config.toml
n_layer = 12
n_head = 4
d_mlp = 1024
norm = "layernorm"
norm_place = "pre"
positions = "learned"
tie_embeddings = true
parallel_block = false
init = "normal"
init_std_qkv = 0.0389
init_std_down = 0.0557
lr = 0.00546
beta1 = 0.9
decay_fraction = 1.0
doc_mask = true
Each number is 500 + 50 x the weight over its row's rms, rounded and kept within 0 to 999. Layers, rows and columns count from 0. Numbers have three digits each. The size before them is the row's rms in percent of the matrix's.

# layer 7 MLP down (transposed), 1024x256, rms 0.0558, rows 473-485, columns 0-255
094:548483521529515516507504540496571489491441425386520533472565527423508581483466461465463517476575470491456531426510476532447515488431510618403480456572435530489433503497510529478535477452584461528522515523469540444420557557491501501519539587448506563506406487543522459519537503572519511482477450528495512549530479483576431534525551456529529526404496554567584562555566541512522476460511413524494495530505490550441529485552516543494515498455421465519495557486407489558517490444515504557483568379442488618565498580530456494537503485510637524534511601435426430554442555581532498540494560504471598509456515460558505513400524612525489450394484548487478485457406376535489481480560427415483487533578520446491449504410491562482499525535483423487292495506556570489490543512576428
083:439456468476503533507367477457468454467508628398495485524523525486569569511451448414548478523471496493489465534401451440465524500471547390496569451435579406522498420504505602586520486528501560428490559544562513424511520496587546395458413468459434424448505463538475510432540505454506505438511480461580551578553535495545485461515533515470413496496478514495468497514510462406446516501560479530484539504548540534458497458482463542409577522547467458516455586487507665531478615463490453525482467485545447495519469428434552591482423493405468533542476517545493568487438513556557495547519463527481471530451465519499534551552569528608481480550460464513511383495508450434560402527522548653589462480433462537435457527478510555497601534557527507537443482472430450567569500504518499
104:514647490520454456528486558454540508525546467561470591506515541605578418494542471588449549550514608520443493537552571507466504493468508450485546398436469450465518546412511504473435551617461484398434513491522458488500477554434471573475534489383483565509522536439465600496501516434549510497454504576583494515532516546500459506567475480456462403450397582543478486502476541441505532571511432458499563429418538511503498551509529558536476431465496576542579483504457480476542533514507418466544559349560535500533522496458610505526501537596603446556412480488509435411493541577481603516481484545414456458488593486551493436522544563484526499605514452499484592542580498451433463530536465471483526441482485505519563495545530462513415474527449608529496457477508493472557531442533535
082:606469523523450521417443467490556563444435588482488406452527593492496594471486397451508470406452493489466496510477489471526429495467488513498549519492471449460538471440344551645562537503527567424458512436421520460515496523568535495521443477561437494408495510535425457482561403432527465465452547399483572573573461478555483518443597498442551511536463505486529560482493570496481484475557552382434551523561497523472434535505579476514559503550545432509440496477537532527537541557490469535504527593554499471577542484380569575499505527522485483522450468472536523411488493459552481586507496519486478452485478477533552561534535475451459471519443371551620515506536475467593437533513556647566499561524520548501466396518475489547489508477449479503443466475451438578539486530409502
081:520518417502539381529530571488460385622552450543538589458478473517432488485487536482430563515480557606518535519524555539501517493447475562555502494516514458516471547512515440483483546505530513574511425454474476575529406479430540468510552469507524519492425536420531523477491532484557512573554584533504496456528499609586396549496494584511537468469528456518510496571435474474483525518481461514528488478519530534545627572486441436458480436482541445538573475574320565535578465528497545440555488555423411544468496468446516513461484417504530472539588510512431519534541451498440470465522467616505524543474538483493503411567622556530569484322511562500394550469464470597457506491471455512490512509534517498450429491551481444498588475502552493469525551438552393521522450464516570
092:440528464497424554503511457353500421466491540476504547512491443555532514457390519571459472505485558471422550451541610509476499488563489518505472461472382508457532516463473498475511444567522555488477484603521434446526463547535560602489565515501459578417441557500565579571595566433473511495477499568542435504437528493466485531445445456452431524486528528391492519451493530486590519406505490490580421624579447488473440472517412473437430538535527507581481490540467534467562482515493543459546562454484426545416517472472491545534551496491445511511502449412472454558529400517563594550530468528485519528513472468523592456562530536499556414410578464481486597447493577402514572561482536409482582533471494601506501523573462511493531554568552553513584464457498486497557406560480524
091:495463478445450480459496524507536550503489577664435523519507400537459456491480453455489590541411548434436501389500420527542456530495492473536510428460448441435595530514541592506467498496472485558436479541572461453451528492514548616515420549523413503526507510543540454503553433443568475578413468576605528516406478453627601590432526497482499505509491431536558448507596459434525493519532476564595455524552508460512525455566532415482483489482495518477475419576489485529518497429513535508546405475534542430455492471439505480473519499470464535519425497496557470544416492466420491461504473469503486543400508517447432584440451487526481511520574470567555463459482539501575523606504578562456576592551460566548374520532466447420515522544528501483519489482506613411512470491525491
126:530508430530447482487465419508533458491397531569503508509520462495464462539534491496514459440486550571469474559467447475404493603524457568444489528570499478556543503511449559503470400479578432491454544412615420452414524563472464575472533453463597485518462527503460503457478479530483533607521502523558504452510568531551580446505554502520514562590545381570520424689461437588490514431514602528522438525514591504534528420507429523472480511541495432505448573459463554510422535462421535477480490427522526446537516481499570556529482499621540497531370522500504483435490603463476482496417433493435567541538490533498542565429399451546442479493553457497450524463544466504491547472522591402518525501470529537543500559588515502456436499464521552515594500487526415433534467537521494
111:486529565482442549494444477464433617540438502446469451474488450417368450528570566470604484557525509460505462562533516552507478524536552523363549563571569481498544544465481500514516436517506543498482525493399523465565510486432479519388475477386510460471510646519500548480573471520462522510540475387507442427511492518405405498527486447517391577450588580551478544390478463459534452417510574423461434494495572452452496484466456518557464527430422500471405462510586462584512458530483448546571509539478558493466523492553519557526579546605496491520522437479485570573518502409527511506511418442490501508577521460510593400538535439539503463544424576547458556485586517524484552496526415458426486470464511552510466526506549547500504519545469545545466490528523582493528531576519473
099:565455518498516571525473454498541452418474521559512522547452494478578524552483556449379587517483442467453499505588483424559434511556583544460534423463479461468581528482562588499492484479433514571523514491487474532492607465586582597470506507409507489492560471498500458538516513491511525461594498544486491507454519507498486496509461526468466560534527473505552470553542546539427486388504527399474470517571574419491456403568586519470521522566604472441470412669534523435527560514556457509500586477568460491399468533452463416447469563593570592431530507429468514484473508499466504520496420595455490453573484478416545508430490523469532492562494475569433462470487445519499491506544539491646543475511478473627513469420516522598497525487510488512365570520510487476436535450512476
081:444475477417493567597485432586533431463468521437491417524478524504491559512506447506513450465523461465474514482464494496540489483539497454529565513416587463530511532492429460446577463442423533343390556520528443479506528429598484556469456466546497488546512440417527499536501429512470552532434494404480606520526467525504494532416557493405421518566400528431533539422544537472504529513573397438376532408468506537382426451475499478475595473527513506545416482507551526587544558588525473463558499528578533502590461528544560573519513518403493495489524558526436548532480448490530522533496486531431540549443518506491585530433527469538483471558503483514553527445498378494574507534454577564521580531564481579575465502465446473435474525481602519430547552502435444547448550469513501
112:536540520484471436541532489525483437518448445413573521541486443535386514483522427621585498461530540497441493540474517396509439593542442553457561442550480481548423512581484532472557495426550545462497453450518517532499535486568442484461547515511454488524602417534438490447467548436620611458463494455433449500583484461457473518491468544517445458555554563531461503509501492387540479482490406550477536410424518491483481458464509480400477508506470454505466509466581535549511471502502566414492579419531514525560496553482541539538480505544514507513507560436523541469524615518477470546507526549521476621514455520447526517454546473546586460478567533336462601438497487572457506535396532582520513502494541487438563418536520444448456460528598383565432524502446431427478517476448424
108:484442476544499508522483665480524438448577458491519531479548504544452467532429504479540530414477459593471498453445539536486505539414521551523532509620515485522424502503448502464488508492519494478529571512453482535453509566431474493452477491464500407464498557527516620481570487544551518457403456487558499581492411541561456487480487575457498486438489357533607554498558537542540480500519442428513480599481566592473448415543502479463453393613503496505584540452465504563477620448423513567503557402501460418564537530444478525450484419574492460524520492451478488501571489490400470522539561512520381538481548573431485491474563430512448571486504453542543506419489453537418484521541500535410453581491546510550457578486581515443508420438525423496463585535488509526457495416454476
# layer 7 MLP up, 1024x256, rms 0.0558, rows 474-486, columns 0-255
075:470492582516449501574422459605454591558469538475533440505489544503527435401558538480536428428509478442500629438601554505501465647501566548502459497582526492506505493519458511509547603464501533468514480529423507629504407454517527542545540452440459483437493566485517503678464534521488517463495496568380459516417474467437546436501575478558537362516555518494456572495573557502515443497449477512527494460487481458591462520493503485453503498497498453506507467460497486473407514504529564503495448487500512455504481503461490418508534562503540440450457468443489465490627461423476459521564544518546569485496519464532463604430503456483480546498481563463432531508538463489469572501459506442484536483533569396450475512534491493583511526513378486653454622479506489442417536433489517
108:577459518486471407500474524557475477443476424499484547446459489472508470498404459479592381519512531578596524449515490520552501459475503422503530547588513474531532389555462539488445440520495460540457468543525473501492519520535485477444527483614546494471475563426475558473460531548489388470548611395438497543516497415432468574522450472557576483544550550550420519451525532567491459487501510565498448548485515435401472592572522511569557508477449526568521434505459516488392482387612590504534506495428609473502530481425566496476448438529517470528529503495525463542489410528530533396457539514499567500392554479565440510495518484490408510580556479468465455484441479584459521410443425439481439523508527514385500530465523474518545531426423438610489571526513529535514522512465392
074:495486491502502488425539473508509589578567531439507472495528541458505516410519459518473519525496486564553525542532419550505516486541493469527329525571529593464514511579484516489459499481402504524484470507485409526519537561493514505438586544524494640493466550531500540484467515510413485503634530434517450449375470499549536451533498541565550398580555480560533354493450545461484431454523584457453502492457531484527526469559506496501499461547494466516525526523402427513427481446615430543511408577516503492510540548510485487471536473504475510533466491595478410474445421558546563523490407407468609565531496517438505397466375478575427481467558550474496434510545462582539502655486482403465507451544458496544495563423496474470554438432497487523514423461493517531540496500480456
080:528470469424502560435500382451460516463504578470581529494507538493561435508479455481523470500515480503472554483522485492500420446515516398483568473479509477520437484423470610599584494471435487503488517484496426441486533385552479454503503638519510475528563484542524501517418533523436393437429416510437599466567474458544491504525488472483528562519488510439492513452521520515482573526591522513456557516540450444463488427375560556512507561560493531460455562482527426497526533528577443485580498525485546450564533492453476544493582567462364451542558550485577484363446517508561555526542407487456507469586452594500524497401466510568512571602424410477454448508544352525521500529497596554470460501433517514494541564492593564487499504519478476527470541441484586461537522531489437
088:538457499534447491456519508513550526533494425556553447577472484472475468460610562388579502539536498490564481429511520562443523556486535372477563442421499520506486475569537472540549474461509534443443591578523509608376463505470431497563441589506573493556568460419497507466449491523479454523423508457409517471496370575470507481451573584517531556614499519476469405573457507559521428511593499483408536400519592515535511446548564523585517431509509511479547487486509501505521476533431411546591516437405513517457485467449477516532502481590513504552484525566504472487499597516511484454455516459420570439530487540565498556415544467445406518520440460539479408493483512533533574592484493526464521564432481542528574521509533482493500487468381555525519475583590510513501469433426468
084:502476511483439532527558510426484420493548430476537463507478492478395532471574541501453429552466487425595489522545526597487553484524576501524512524460553502523528528455419548539565463456437452473505488487535493586592524386537465375483527416430524483522464465496529491411483581409529474485458610458390450477477565469546514504584540540478498462494554451466556399472461567567567419443552472533461529416557623503460554496513488480529475451471524462526485498404551581462392526528524428475494514461500569467485487458521508516540485579445563479512493491546385439420490428467537478587461552502500592516479582577465605489474538452553555519480586563458360506517449463559530504508510573394514450609441526542529575499498495565529507410498476519539452496545527454480492488542453516
124:554492499516534485457499465497483461556527464524572426417446506499461519461445541559464463553405488367623566386471453578582421491468525399590484563465523467422484559478561393483518522433481520495485477466383539538545524385522497425570471525499427482469403506470633515504472537452477425558470554521485560492552478451527502564633506567456486556480566464428505577437607567440539469442516452481505579513531433522413528508487487475461471522456482561526483387504492496515548453503570463501461475575486520429522465489519426489542500461450470437510647451526484506540488409532570507476544562534460527551496509550436516437522521480503503610464436502554470509512507541503502421546505486561530572508474496495470476504396452433494639480510471533502588504508442528528524508502439453
110:539479503509442454426441467375532490495563388494539594482532568428514558504441510480564535528483513446465535498520428434515505549429490468465426593558536613500435385536497533549596457340466504481469547554540495502493541506466501425414534469512368522428430517557536508430464493493454538461570498449544422523486526505502505515479416488493573406485498427448596546586450510487569484494503469494515454502406564579453398518517372484573549470484519534494486532531445530463569521424573527499587478503557546463422558456492566551559445533523504526505490482535455496451481517519635527541476461463519456509517480534501476465502510489383423559531489548541536460510516400541435579550583482526561499411477478518491486515476492468561539553548497484533517457483491549654526490479459447
091:485489517505527530468356475464438501570425459551475529515549591470527537457468461610491494510538619548462492571352484589568508477451522433479487576529509497438482533426487440452552446427526435491521477612509541428489418506429533487481567566511507468480477517558595431454462584476487471467511519509486550501529444512502618518480506521493487480500508530447535498568515519480464499481586477487462527347423476516482582525532415436517488440526413546432504468554526516510553472545513462512548557611496563441598468521507604434531475397518549493423511605497442544401497499551552449455475589500476386514498464499567494469484505526476522536507465468482501454495529508611527510489426398442467400576451478611467484421497478446542478513445528485523458445550400507546537489444495513
079:529511433584577522542542497422434469558470503554551502487396440501482460483572476522429518465464480517553516530563518496410490618466465454548448509487486491485416503486619459567515410499532406473670509412550567513618455538438478583521457597484579445512497412479455459433438560525572505475530551544489493458532541429469442542455422448460483511498629542507440494435540523527499545527503497482487486534534529476511536613566439606537559475545473505503497454393552595459404452476538470553465505512495502417498474502449457435472428560474592457545584460516515520555505430474454547606478454430510508444432514516495529437522530519507534468503471488437505532482478439533423502405506553484540514560449463491486488511470526537589480454521386393544536510524499452430461527569476526
105:520477531559496467501492375494467530551542580470519576488488549535524592514396490433537456506459457508454514486458567531512456534496527475457420514529452412557543498493477496546460415473580509485561468445514568487518463506508545399485517428454519485461525339500501597428443570428582452404538532435463459497492466464517531473545601591589547575512518506526533490563482541515532533484595629569518547483566518520462470469491552511559472440476533531407437471536335407463499546466491509554505506507524506461402516514512579541567517485525534494479493576456499475530527446528527509419538482417403535492511532470582495407587474511464535423510484411536439508566558533503492522502542442446523499547494594480520572452502500458506437504367388503553452587563540550441549526496439521
102:535549494565565502597484450449441527501516486549583572404521514485592493511421520495501540569496492523499494516488533473566442482519483490448431493412468524582525501385538477489497525467492411553431543534561565440495447399522495482515493478490501556460573474490465455464446443497546513510560561353511478524504488576511542508485491490506450472506572430438577467480476541490463511507491522530572592380489433506468510538390506449552510523549477530460498571550563504476513529575571554451493528481432491484518495379412595554524453553473488516602526494561479477490529459483567520514596504440563484437526445456478498452447650520509551496486489546526504467627535455430595458535488402479518447453411474578495569467450381419541456589486482504550532574470518573483476473618575417
081:526482609460520435541469500418539407519537498447517418491511504388459583490512499460437519431481524474450523489549447555471484535546551451554497520475500342514511466404470495471445481586552400549506491422618552523481539534619522452430477510428529483453573440452462406439515549493473436441418527516536559437511545449480473507517541486463543486472481464525482450480456425558524599551556485550416515523478528495530594525510478510444370368467425501477516515564525521434455506491493505576494625516493523467444546385561524403530423482481553498429554403538470464545494454535475499553493482496505495491502467528517433531560581448520542491545524533472470455550443524599464472567502442493496506470583507538478532578484522378482438498446487519532493579574571544388561449539500482